python train.py --head_dim=64 --rope_fraction=0.25 --attn_scale=0.125 --init="normal" --init_std_up=0.0295 --beta1=0.95 --train_tokens=678800000
Each number is 200 + 20 x the weight over the matrix's rms, rounded and kept within 0 to 999. Layers, rows and columns count from 0.

# layer 11 attention query, 128x256, rms 0.13, rows 0-50, columns 0-63
201,188,197,180,163,188,221,169,192,190,171,192,194,190,186,210,177,187,190,190,210,252,205,189,197,209,222,193,213,208,213,198,193,191,194,185,217,246,222,201,207,199,202,194,192,192,248,170,238,185,206,178,179,200,184,214,192,195,196,220,183,208,174,200
197,246,223,214,217,198,190,159,229,208,219,240,198,180,197,183,236,209,235,189,217,165,133,226,226,195,187,221,235,199,210,154,217,174,172,250,187,164,199,210,222,203,206,210,215,195,170,178,228,187,182,191,184,217,193,192,235,173,211,201,209,195,223,215
158,208,160,191,210,201,196,230,205,178,196,190,191,169,240,218,190,189,189,212,233,215,204,160,205,224,241,213,143,210,235,203,238,182,229,182,231,219,217,217,232,190,187,183,203,214,248,201,187,199,243,165,255,195,206,211,209,191,173,202,174,206,195,230
211,209,214,195,198,224,186,197,201,199,224,220,204,196,226,192,194,174,204,197,215,226,159,203,198,221,206,209,200,189,231,149,211,187,164,209,219,205,215,232,215,166,189,206,205,211,171,196,208,159,185,162,197,195,211,181,244,165,184,210,172,192,204,202
189,221,172,184,185,179,181,207,177,226,204,179,202,223,198,198,184,174,203,205,190,197,207,180,189,209,205,239,214,197,244,193,188,208,192,187,197,217,215,220,211,179,198,209,193,231,192,227,194,177,214,200,206,214,213,205,218,176,193,212,212,207,221,228
188,228,208,208,193,237,223,169,195,224,217,198,225,222,131,205,194,213,197,194,185,187,220,261,150,214,143,207,179,204,208,235,191,205,181,204,176,205,198,223,166,166,228,227,188,203,169,182,212,218,174,236,200,207,212,196,180,197,202,214,224,197,216,203
204,209,179,209,204,196,155,194,198,225,193,209,190,165,180,220,206,199,171,176,193,199,201,229,205,180,192,196,220,191,187,215,216,227,196,199,209,187,204,188,205,246,206,201,233,169,187,190,175,202,227,226,199,205,183,167,177,234,200,182,212,199,197,163
205,200,185,199,182,207,202,197,224,195,204,190,196,213,247,193,188,212,198,209,185,225,200,166,206,176,168,224,183,213,205,235,202,189,229,181,173,190,196,208,187,215,194,201,205,217,220,207,201,211,215,200,218,211,201,201,202,208,157,218,194,217,231,197
189,196,165,189,245,210,207,197,228,224,207,235,200,200,199,211,185,197,176,170,194,219,184,209,215,174,201,197,195,172,181,168,250,185,235,204,214,225,237,192,222,176,189,200,210,222,190,184,202,223,203,209,213,187,246,165,181,190,183,210,172,174,212,211
161,182,218,194,192,174,196,200,211,186,157,177,194,195,204,178,203,197,248,212,189,179,198,189,213,206,228,220,191,194,224,227,180,212,212,191,212,219,200,247,185,217,178,197,200,212,205,184,225,201,219,175,205,210,191,145,184,225,190,181,178,200,230,197
193,193,200,178,181,184,206,160,197,209,216,154,178,196,225,238,196,187,216,217,189,203,220,233,194,213,174,182,182,201,231,201,210,190,242,214,183,224,216,181,226,216,178,187,189,237,232,191,225,181,205,158,217,202,201,193,213,199,174,170,183,193,173,220
180,179,229,229,209,204,178,195,180,192,193,227,196,229,211,226,227,181,217,193,235,209,171,178,200,210,190,219,207,217,198,181,181,196,172,207,228,225,208,213,236,178,251,174,221,153,203,205,219,171,224,203,205,203,210,213,218,182,212,201,210,230,192,183
197,200,195,207,233,219,219,180,195,192,182,199,186,218,228,219,219,154,142,223,184,206,202,170,206,189,200,149,185,205,165,188,163,193,214,164,204,148,176,216,207,212,173,175,202,205,247,209,190,210,208,189,178,185,208,205,206,206,221,202,231,209,172,215
228,219,226,131,204,137,194,174,165,182,184,192,232,197,227,232,174,225,194,173,215,198,187,206,208,210,192,210,233,188,219,229,223,165,220,178,191,229,189,166,264,224,191,200,175,195,187,217,203,235,236,234,193,206,189,227,197,172,213,210,215,188,251,232
223,222,197,204,198,206,230,207,238,193,233,229,204,220,229,213,184,199,170,226,210,183,177,189,242,201,229,213,195,169,217,169,160,226,219,184,209,227,137,190,164,195,209,233,171,209,216,208,190,201,185,235,213,234,232,171,186,218,193,194,192,195,218,192
214,168,172,164,186,182,207,169,227,192,169,193,190,222,202,205,210,187,169,184,231,207,179,184,223,181,170,198,216,172,172,195,225,204,210,184,187,205,203,175,183,212,187,207,220,219,188,174,213,183,205,197,226,197,186,209,204,180,157,178,200,218,175,198
186,220,200,193,229,216,226,167,216,206,229,188,198,207,200,201,219,221,220,201,189,198,194,200,204,189,172,207,209,162,176,233,213,186,210,175,171,218,187,133,196,207,207,214,179,188,209,191,226,188,169,184,202,206,197,219,227,233,206,178,238,173,165,196
202,210,208,219,229,185,204,171,178,211,259,179,228,152,234,212,189,186,236,226,216,223,182,194,207,223,210,191,206,242,194,208,230,202,221,181,201,210,212,188,163,232,162,203,200,177,141,215,196,190,174,200,201,213,178,240,201,224,187,178,197,209,205,200
179,200,197,188,181,153,209,175,231,223,183,216,245,242,166,200,236,144,206,232,228,200,236,200,219,169,190,201,230,199,209,224,226,195,208,188,205,202,148,197,203,197,160,166,224,196,145,174,185,170,199,216,182,187,185,223,211,194,230,216,233,251,181,190
207,193,201,222,198,186,198,197,205,220,207,198,159,203,218,230,179,168,169,198,167,192,194,152,193,225,230,203,192,209,211,222,186,194,207,181,198,195,223,186,179,205,201,199,193,172,197,223,179,226,177,219,217,203,191,193,204,224,231,206,203,213,185,208
220,176,196,191,183,203,204,245,208,220,208,213,202,170,180,204,194,191,229,208,206,196,211,217,192,231,156,187,186,189,218,170,201,177,224,220,212,188,193,222,218,184,176,183,231,224,169,223,216,200,179,220,172,196,167,204,156,182,189,176,192,187,180,175
186,178,201,158,245,179,219,203,168,180,173,191,184,243,166,198,177,204,183,178,194,207,233,225,196,199,215,210,218,200,180,193,189,185,183,193,177,242,208,167,181,153,208,179,198,169,193,207,194,224,231,191,168,196,201,213,198,199,182,193,200,182,207,204
206,230,202,193,180,202,211,248,212,208,215,212,264,215,186,182,183,235,237,179,224,188,180,227,210,176,186,208,173,202,181,180,254,182,186,217,158,226,171,235,240,216,180,216,205,199,183,261,156,210,228,183,206,207,215,194,210,208,214,190,187,212,190,160
224,204,181,231,230,162,191,168,207,199,168,206,179,187,213,229,185,199,208,192,208,200,195,211,222,196,171,191,173,210,178,216,214,187,191,218,227,249,181,191,216,197,182,221,175,238,148,226,232,205,197,211,199,199,215,198,199,185,228,209,194,205,222,212
222,206,200,210,201,204,176,208,195,198,211,200,203,205,201,187,235,215,196,209,198,184,213,210,208,207,194,215,228,185,259,168,179,207,213,179,221,163,182,196,177,176,196,216,199,201,231,210,203,170,189,178,195,204,187,215,217,217,197,196,201,213,227,250
226,222,212,181,199,169,203,192,209,222,162,209,224,208,232,167,238,209,161,166,229,192,191,209,194,204,205,167,216,204,210,185,179,208,177,164,187,204,178,179,201,217,216,181,194,192,183,204,203,187,158,208,196,199,197,205,173,223,146,219,231,194,209,193
203,176,207,254,211,189,223,241,178,173,194,189,183,189,198,236,215,222,204,187,239,211,213,240,195,219,207,175,233,191,200,215,205,223,211,231,209,213,191,232,207,178,201,202,201,211,217,182,213,209,211,207,197,206,174,205,243,190,234,236,208,216,183,187
201,197,189,202,195,197,205,185,192,213,227,220,246,206,213,219,183,230,241,230,197,199,198,220,162,183,171,143,206,209,177,197,213,181,167,173,200,187,226,197,205,182,227,229,229,165,201,181,191,181,209,214,169,189,195,211,182,230,186,202,204,178,242,206
221,218,162,239,189,198,187,193,196,228,210,251,204,193,191,156,187,232,209,235,203,195,180,193,223,185,214,174,196,197,231,182,197,180,216,196,234,208,168,191,188,211,221,152,194,213,200,185,196,195,200,222,174,193,196,207,215,179,222,146,208,198,188,174
199,232,178,180,218,174,171,263,189,197,195,196,206,174,199,177,184,253,219,218,172,233,190,194,214,199,205,228,207,184,165,191,202,217,221,205,181,200,173,196,178,222,185,205,181,225,234,224,212,200,204,238,232,182,230,233,210,224,159,208,207,195,213,216
197,227,182,194,222,200,198,176,187,233,191,213,182,214,199,212,222,173,193,217,164,233,200,183,224,214,215,181,197,220,224,192,210,196,174,221,162,192,210,240,224,187,153,198,182,182,174,197,214,220,206,210,232,195,198,172,189,191,219,197,210,204,190,229
196,212,232,171,201,199,224,223,266,208,225,183,174,229,205,165,219,195,208,239,224,180,233,196,177,166,196,163,208,168,219,225,213,160,182,203,239,145,199,180,219,201,236,188,185,200,155,228,222,205,201,206,217,208,215,182,230,184,175,189,178,161,225,200
161,235,206,191,207,174,203,211,180,217,211,196,216,201,205,227,204,199,189,185,174,200,193,156,206,179,224,230,210,199,220,179,185,187,220,224,220,237,211,217,203,210,216,243,227,243,187,196,197,189,192,218,215,183,206,202,181,231,197,168,209,198,202,210
263,199,187,188,195,209,199,210,219,191,187,163,177,230,166,190,188,198,182,198,185,199,199,213,210,186,190,177,208,214,223,202,224,174,170,201,148,228,196,198,172,197,220,223,193,195,157,212,215,203,221,207,182,158,241,204,186,237,191,230,188,207,206,201
201,197,176,192,184,219,186,230,216,191,215,198,190,196,219,207,204,185,137,188,184,215,189,217,224,179,180,197,195,166,205,176,223,211,197,218,166,202,178,193,193,186,188,251,198,214,201,235,248,214,211,185,213,227,173,160,198,182,181,212,207,177,175,184
163,205,187,193,164,171,208,150,209,157,205,223,199,181,185,198,219,212,183,196,205,246,206,208,194,181,174,217,195,194,197,213,233,192,195,190,191,221,246,185,213,245,169,226,202,205,198,182,166,201,176,224,182,209,220,191,168,243,185,219,178,178,182,198
200,194,170,207,173,219,207,184,187,206,181,158,209,212,209,237,197,205,168,179,220,155,232,166,166,198,200,213,239,215,193,174,183,198,224,207,198,225,182,198,177,201,208,172,187,201,203,268,217,182,173,192,222,221,212,227,201,187,175,201,218,194,176,190
212,146,223,160,233,170,210,205,199,249,173,190,217,162,184,204,217,212,219,184,226,199,212,215,188,159,212,189,227,215,221,207,191,203,223,201,184,193,191,190,189,196,193,166,197,229,194,196,209,153,208,191,242,234,187,191,217,217,201,207,195,232,152,194
172,221,206,173,215,174,208,204,182,201,175,200,190,217,195,194,210,191,226,205,179,197,205,233,224,186,213,203,193,225,187,232,219,225,206,190,196,151,197,204,207,190,190,214,203,237,232,190,254,197,245,201,209,204,194,174,225,195,230,211,203,173,197,166
229,218,223,191,178,222,214,174,179,222,150,174,202,189,195,206,171,212,184,163,214,162,160,194,214,213,179,218,176,204,228,169,216,195,221,167,167,210,175,195,195,201,198,211,198,141,221,212,181,201,175,206,219,224,222,171,176,189,211,202,162,216,194,221
198,244,218,215,197,209,213,199,182,173,172,201,207,204,192,175,217,188,225,189,162,203,211,196,203,213,184,180,219,217,194,227,223,185,207,212,213,172,229,200,241,227,192,212,203,212,203,206,237,184,177,175,203,219,200,161,193,214,176,211,157,214,192,194
200,218,216,206,155,234,200,203,213,191,176,180,212,191,237,183,202,217,223,180,179,236,165,158,236,200,192,220,222,191,208,216,183,152,229,200,203,195,186,203,183,182,204,159,234,203,173,196,242,187,186,190,214,201,193,203,227,174,201,200,179,203,217,177
201,200,192,225,233,171,214,209,202,223,176,184,189,208,154,228,206,215,252,197,232,209,191,221,215,207,201,209,210,221,201,187,185,192,201,215,188,207,221,203,191,222,208,197,153,209,233,218,220,212,229,179,214,163,208,207,209,204,203,185,213,252,216,221
199,217,236,225,209,215,197,209,194,179,186,202,201,169,208,206,227,195,164,165,210,208,142,208,191,196,145,201,220,239,222,195,186,171,203,176,211,211,184,192,194,208,189,210,219,214,206,190,191,163,186,210,209,238,183,197,177,193,239,189,248,214,193,164
170,217,211,204,170,213,190,198,193,193,227,208,202,209,170,244,193,233,191,195,195,163,195,208,221,201,220,203,208,196,195,220,198,188,175,189,178,203,189,206,173,213,220,167,195,205,226,195,164,188,236,203,184,228,196,162,215,184,209,225,226,198,184,160
208,166,230,197,171,202,192,239,211,208,168,225,194,192,247,215,221,214,219,202,159,175,220,226,219,217,175,200,195,176,201,201,261,203,188,189,171,238,181,194,180,231,190,208,218,160,172,220,194,204,232,174,204,250,173,177,231,248,205,195,228,168,223,221
206,196,217,206,233,242,204,175,213,221,219,207,131,184,182,236,251,235,189,219,184,223,183,170,217,229,202,199,221,172,201,190,184,186,168,187,178,177,175,199,163,201,169,229,181,205,228,227,223,223,228,188,189,212,186,214,241,182,174,234,186,184,196,219
199,217,175,134,201,204,198,223,194,216,201,193,214,154,172,225,227,201,222,181,184,222,198,207,172,217,220,212,230,187,211,202,190,221,205,217,199,196,178,173,246,217,188,205,198,241,149,193,247,174,195,217,219,180,175,199,194,199,188,176,174,237,180,202
190,244,215,214,194,240,201,184,221,217,222,197,202,177,215,225,198,192,181,188,214,194,179,242,223,202,215,221,189,237,205,192,223,192,181,199,188,163,190,220,198,206,149,183,199,179,203,225,192,208,221,183,229,192,182,227,194,170,173,181,194,182,219,191
194,191,178,259,238,225,229,223,170,190,174,185,215,198,210,186,194,186,209,185,190,213,204,230,170,212,232,189,216,189,215,174,191,183,215,180,206,208,180,200,199,183,199,223,173,159,174,180,180,207,191,201,170,188,224,199,177,188,124,235,197,191,160,202
200,194,220,181,210,228,227,190,193,219,178,199,173,226,259,210,162,193,196,225,217,229,187,198,223,181,190,217,180,199,207,188,209,236,189,199,217,219,206,193,221,152,216,212,207,209,200,211,191,192,221,193,198,242,204,224,224,186,145,178,174,232,198,230